Each number is 50 + 15 x the weight over its row's rms, rounded and kept within 0 to 99. Layers, rows and columns count from 0. The size before them is the row's rms in percent of the matrix's.

# layer 2 MLP up, 1024x256, rms 0.0557, rows 705-711, columns 0-255
095:46 53 49 60 60 33 41 28 13 62 52 57 60 66 76 24 42 50 55 52 51 52 46 78 47 68 18 47 72 47 00 50 34 43 66 27 44 65 63 28 36 68 77 65 46 50 64 41 63 60 67 56 50 74 44 20 62 35 64 13 40 63 46 52 63 70 59 31 38 54 50 30 19 20 59 57 59 49 45 77 50 22 78 51 47 41 72 53 21 12 41 43 63 55 11 19 45 44 26 57 53 52 65 63 38 63 57 52 59 44 52 45 62 36 48 74 50 54 60 59 45 28 43 53 49 53 31 54 54 53 62 65 53 27 69 29 33 37 45 53 46 42 63 56 56 63 73 41 52 30 84 52 55 63 44 65 31 43 15 38 50 58 54 20 56 38 44 28 56 34 43 70 59 60 80 60 66 40 69 23 44 61 45 38 34 50 48 44 68 68 44 63 40 63 72 38 45 69 48 32 38 70 42 49 54 71 55 56 58 62 26 52 80 46 75 35 60 51 52 48 33 59 68 37 57 60 48 38 62 40 50 43 73 51 52 64 67 74 47 46 46 60 51 47 35 41 59 24 48 49 55 64 41 31 70 60
110:57 54 45 67 48 37 43 49 36 44 61 53 26 37 26 39 68 58 47 75 84 46 65 54 42 44 47 56 43 32 65 69 93 59 67 64 51 29 58 78 50 38 63 15 36 43 52 48 57 14 38 66 30 40 63 62 63 48 30 56 45 48 60 36 59 43 41 44 51 72 51 42 34 39 64 40 56 09 32 37 29 54 42 45 34 53 46 45 38 50 57 47 52 47 47 31 36 28 55 23 53 56 51 39 35 51 52 35 65 39 37 61 50 33 50 64 56 38 57 44 49 47 67 74 64 70 66 33 48 66 48 45 31 08 50 44 68 27 38 60 34 53 46 70 59 31 44 63 26 49 29 52 51 37 41 69 29 65 61 44 67 68 43 58 45 54 60 51 52 45 56 32 00 51 23 28 59 63 43 16 61 44 67 57 37 50 47 61 42 55 71 34 33 67 40 46 82 31 55 52 65 57 48 43 55 44 47 26 64 20 35 38 74 86 74 33 48 65 64 50 47 37 33 57 29 59 55 39 47 63 71 68 76 36 49 59 29 74 92 35 44 46 35 63 62 60 63 30 38 52 46 20 36 52 38 64
105:48 52 45 51 54 68 61 60 50 67 55 47 59 51 43 53 67 87 41 35 67 32 61 38 55 27 44 47 43 40 60 52 75 37 45 47 41 41 63 49 51 32 57 40 46 42 37 73 67 38 46 59 43 53 25 49 46 27 25 46 45 37 51 35 48 41 92 61 52 51 64 75 76 21 38 68 63 47 43 36 64 66 44 38 33 49 54 72 66 45 55 52 41 59 53 33 23 33 17 38 63 46 66 63 38 35 85 47 51 30 43 52 39 60 46 71 53 57 51 49 47 53 60 51 65 59 23 34 48 48 40 51 43 33 34 67 49 36 43 18 20 28 58 57 49 61 44 61 57 69 45 58 46 26 63 61 39 75 35 58 78 39 85 27 61 62 43 71 58 78 42 57 45 52 39 32 47 22 54 19 49 65 65 47 54 58 64 11 51 57 08 41 29 71 30 74 53 55 58 60 67 58 45 44 32 65 46 11 40 63 37 57 76 29 45 45 52 77 56 64 61 39 52 25 52 54 84 42 50 68 60 68 56 42 28 59 55 91 42 63 59 42 40 51 36 48 53 37 73 75 17 38 39 48 55 61
099:84 43 58 58 64 29 29 38 61 46 48 34 56 55 55 65 40 49 34 61 75 35 67 41 48 43 29 60 47 43 34 46 37 60 48 54 43 37 51 35 38 61 62 64 11 58 48 32 50 37 60 31 70 56 26 79 52 39 47 37 30 36 34 42 62 18 54 72 67 53 75 50 36 40 28 58 44 23 45 52 66 50 77 49 42 61 33 33 50 29 54 37 43 81 69 31 59 74 52 50 48 35 62 45 53 59 62 72 46 30 47 51 65 15 52 58 56 21 59 38 52 23 62 63 64 46 45 65 46 60 58 64 52 73 47 53 61 49 73 55 13 19 44 30 73 52 69 62 62 68 55 52 57 35 61 39 25 22 64 71 53 50 47 73 69 42 54 74 69 39 34 45 39 35 34 69 55 38 39 48 17 46 60 51 58 78 40 76 38 69 54 40 40 45 38 62 79 53 48 40 62 51 41 46 58 55 43 71 38 36 31 27 59 42 77 20 68 56 59 48 30 40 31 43 57 48 44 47 53 58 54 87 38 55 55 83 55 58 78 12 51 64 56 46 54 50 76 48 42 63 48 58 31 52 36 83
084:37 70 59 56 35 81 42 21 46 40 54 35 59 68 51 52 42 64 39 52 55 50 64 52 26 51 42 50 45 38 60 22 65 26 55 56 41 15 54 44 36 30 54 40 66 47 43 29 71 37 66 43 58 45 67 44 48 50 36 67 57 36 57 44 45 24 64 69 62 59 36 41 48 22 55 35 52 62 46 86 45 69 24 33 21 52 50 36 65 31 62 42 57 60 21 50 88 43 52 54 64 49 52 64 58 43 43 45 99 36 23 37 48 38 32 71 63 58 78 47 67 48 35 39 66 41 58 62 56 46 76 68 32 74 49 51 46 32 54 48 56 55 39 45 42 50 54 37 21 45 76 65 54 42 54 68 53 62 40 55 87 68 55 55 39 64 16 50 53 61 57 31 82 27 70 63 75 73 55 60 47 43 36 46 41 34 52 32 35 76 76 57 41 35 34 55 65 48 50 50 37 55 38 54 68 55 62 44 54 24 63 49 53 44 83 34 93 65 44 45 49 55 77 47 65 25 43 30 43 59 54 58 62 70 50 53 60 69 58 43 41 97 33 52 57 47 61 54 57 75 58 65 37 60 46 34
100:43 23 29 47 51 54 43 36 53 45 18 70 43 60 36 50 67 61 49 61 62 42 66 73 48 44 84 18 52 49 19 25 53 42 44 54 57 45 45 55 27 51 72 45 48 52 55 67 71 98 73 43 54 43 67 57 47 20 18 88 23 53 42 46 18 67 61 74 57 16 41 83 40 67 30 38 32 54 38 71 60 63 75 50 45 26 55 47 64 45 39 61 46 55 40 52 53 31 68 59 69 27 68 38 60 23 51 54 63 62 29 44 56 50 46 57 53 49 34 58 59 64 35 39 71 46 47 73 75 29 36 52 52 67 53 50 55 49 71 42 48 64 31 58 48 52 59 40 35 26 63 70 47 54 55 61 59 50 71 48 51 23 44 59 51 68 42 45 44 85 54 37 61 35 50 58 48 58 52 49 66 56 43 48 20 27 33 46 63 50 41 61 20 53 36 39 62 63 56 54 50 54 25 58 61 33 44 53 26 62 47 36 55 54 39 17 72 70 31 53 31 54 52 54 60 31 82 53 36 26 66 62 46 68 46 32 43 65 19 47 47 64 45 28 75 51 55 34 32 49 83 55 40 61 29 53
103:52 70 60 45 47 58 37 89 44 15 47 51 26 51 54 55 67 62 48 54 49 73 50 48 58 57 37 46 61 36 23 57 44 38 63 56 48 62 57 37 37 57 51 29 60 48 52 53 46 69 67 41 25 44 54 53 51 36 47 64 15 54 19 47 38 42 56 28 73 56 35 30 41 33 25 67 44 61 33 55 70 22 64 54 25 32 26 70 55 61 26 55 50 48 27 43 36 21 39 23 53 45 57 45 65 52 39 60 77 58 40 50 51 43 41 52 50 66 58 67 49 51 52 27 82 76 56 80 69 54 39 86 17 42 51 46 60 48 57 54 73 73 15 38 34 76 36 32 44 18 89 69 44 18 50 36 78 53 42 32 51 21 45 56 52 84 50 54 36 33 61 20 59 38 64 48 56 57 46 65 63 32 70 54 51 54 59 37 33 49 65 42 49 52 62 44 62 37 32 24 59 41 51 44 46 37 74 61 52 38 37 56 46 73 62 40 51 44 70 65 48 70 61 62 59 92 62 61 47 50 27 59 63 65 54 57 52 46 44 75 32 35 28 51 58 52 53 45 44 58 44 69 48 23 41 40
# layer 2 MLP down (transposed), 1024x256, rms 0.0558, rows 705-710, columns 0-255
098:35 48 34 63 58 72 70 59 45 74 40 37 70 45 37 48 52 50 99 52 34 55 40 68 62 51 27 54 53 67 88 60 50 42 53 81 51 27 69 32 45 49 33 27 69 62 60 60 50 46 44 62 45 58 66 49 72 36 33 48 47 74 72 64 56 67 34 70 48 41 33 35 20 65 30 74 54 59 43 81 59 76 56 54 55 72 41 58 00 29 49 51 43 57 52 40 47 56 56 34 61 81 56 49 36 68 29 68 41 70 20 37 55 48 58 35 41 65 47 35 39 71 68 61 92 55 78 48 56 65 46 55 57 27 18 45 26 51 63 56 60 38 53 36 82 63 42 38 49 48 57 34 53 49 69 55 29 44 36 59 31 54 32 59 48 59 37 52 34 60 53 52 58 49 42 67 31 45 28 46 76 53 73 30 66 50 54 24 32 57 28 34 27 54 56 59 63 47 58 60 56 15 26 38 64 47 39 69 44 73 43 51 32 26 56 53 67 38 56 60 61 61 40 66 57 41 39 29 43 43 64 51 46 37 44 58 56 71 67 47 59 42 60 68 90 49 53 34 52 40 62 60 51 64 55 41
103:44 56 68 22 65 72 54 58 48 33 70 62 55 27 55 41 42 45 50 57 40 54 42 60 27 54 64 68 64 97 50 52 20 70 74 33 41 60 40 43 36 72 56 39 47 64 60 33 56 40 49 59 52 53 41 40 44 66 43 56 62 18 60 83 68 70 75 39 41 44 74 66 37 42 56 51 13 59 45 64 37 58 53 50 55 40 70 86 42 57 53 33 51 68 41 40 34 35 52 59 65 41 52 49 47 53 46 62 48 60 54 45 49 54 46 58 46 42 49 42 61 70 51 49 47 58 59 41 44 55 27 64 20 41 59 91 30 41 83 54 22 32 42 52 60 29 60 59 59 44 56 63 54 41 59 67 48 31 52 67 40 32 51 44 27 42 78 67 27 42 27 60 56 55 48 50 14 39 43 19 60 22 64 27 70 67 51 72 64 57 38 51 56 50 59 86 61 55 44 56 48 48 48 74 39 38 56 28 68 32 55 90 37 58 36 72 16 65 76 81 69 51 55 51 44 55 52 42 67 76 29 47 28 51 54 72 43 50 22 31 62 56 47 55 54 34 36 51 28 54 35 71 60 75 59 63
118:53 49 55 37 52 34 52 66 24 40 68 67 32 34 44 46 50 48 68 66 29 26 36 70 31 60 54 36 73 40 35 29 42 66 57 34 52 42 39 68 75 84 60 44 73 69 30 12 47 63 58 42 53 48 70 59 65 55 53 70 81 60 64 55 53 55 30 53 73 53 69 33 54 38 68 38 55 43 30 79 32 38 56 67 62 49 41 36 51 65 38 43 57 33 31 58 66 55 54 48 33 60 42 26 59 45 50 49 48 49 43 66 91 65 78 61 52 57 34 74 57 48 33 65 33 34 61 71 51 33 73 71 43 31 48 57 76 53 76 75 48 59 64 53 09 48 83 65 51 30 46 60 34 63 46 66 56 34 60 54 37 63 36 49 28 30 57 49 52 18 61 36 42 27 60 47 56 44 43 70 48 35 21 47 51 50 29 40 43 53 64 26 46 21 53 47 66 23 15 44 33 42 45 56 53 59 66 60 53 36 68 60 54 75 59 45 25 17 52 49 32 36 47 41 65 62 51 56 57 36 73 75 33 31 65 33 54 42 37 32 58 47 52 53 59 36 59 51 27 59 63 79 71 60 44 56
104:65 35 43 66 24 25 42 42 50 72 64 52 43 46 57 52 56 43 37 40 38 68 49 54 43 48 40 32 53 72 31 58 46 65 36 71 43 70 57 65 58 10 56 45 51 63 51 60 47 57 47 62 62 60 77 42 44 43 66 53 62 69 34 39 52 68 60 48 17 64 14 45 46 69 33 55 42 48 65 56 67 85 28 59 46 48 65 76 55 31 59 51 37 42 43 27 57 29 32 51 48 50 86 66 44 69 31 69 48 20 48 66 30 58 40 48 60 53 54 58 56 76 60 33 62 31 62 54 56 37 37 36 64 60 81 44 22 61 40 88 64 59 72 40 65 63 48 56 64 46 67 37 82 42 68 35 21 53 27 58 52 72 62 40 53 52 31 41 28 67 44 27 57 63 67 61 45 47 51 60 68 57 47 71 29 53 74 40 57 68 62 59 49 56 43 54 26 47 72 39 82 44 52 26 38 46 44 32 44 63 56 30 38 34 68 47 50 73 15 51 53 62 31 27 61 36 59 73 66 80 44 70 33 51 42 52 58 68 52 32 34 51 54 39 68 28 34 61 59 69 67 32 51 61 22 24
100:53 47 43 12 19 50 49 48 40 62 52 65 57 59 56 70 78 34 19 50 40 67 44 27 54 37 48 55 43 25 60 62 58 87 47 48 56 57 69 53 36 45 57 52 45 34 46 50 19 38 55 59 70 35 83 66 47 50 60 41 41 40 37 48 68 60 33 35 63 52 30 52 64 56 63 29 49 43 71 71 38 58 65 74 57 46 40 20 67 53 29 60 41 42 56 69 39 80 33 32 38 26 60 29 42 41 30 56 51 53 50 33 67 27 62 42 53 57 26 23 39 38 40 47 62 70 70 57 44 59 71 72 65 35 62 45 59 45 65 52 69 79 21 51 71 48 64 43 45 64 52 37 55 49 57 15 65 51 49 62 35 79 82 60 39 56 02 56 33 60 58 60 48 43 53 69 57 52 57 35 58 48 45 48 49 43 11 39 48 56 35 52 47 41 32 46 69 10 57 52 59 22 33 56 38 40 45 33 36 46 51 28 45 57 38 43 47 30 55 40 45 44 53 85 47 37 52 68 49 53 46 58 44 66 70 49 63 69 25 81 37 59 60 42 56 85 61 69 55 50 16 22 50 48 45 57
120:73 83 33 50 63 37 36 31 54 06 87 26 48 40 63 56 82 53 49 66 35 83 55 65 68 27 46 19 70 55 46 60 71 49 39 46 45 74 35 67 40 69 45 57 34 32 58 39 40 59 39 17 31 48 48 20 70 35 58 47 34 59 37 57 32 70 67 34 38 53 48 75 33 67 38 56 38 05 59 48 35 28 32 33 60 25 74 62 46 44 32 58 48 61 37 64 52 63 41 68 55 26 36 26 50 58 36 57 66 36 57 35 81 53 62 64 54 29 62 47 44 41 58 60 41 25 26 29 46 21 38 51 47 39 61 54 61 47 39 47 52 62 51 48 44 38 25 50 44 55 49 65 47 47 51 54 20 55 45 49 47 48 58 31 32 44 69 55 45 38 39 45 27 41 55 42 77 47 44 78 33 38 61 64 32 71 71 31 44 66 84 47 63 44 47 66 30 46 14 31 24 55 49 48 59 55 54 53 63 38 45 65 81 57 50 32 83 46 45 55 52 55 70 42 42 43 49 55 53 43 34 73 36 74 66 36 55 33 39 57 68 49 47 65 52 47 38 51 31 42 67 61 32 51 51 48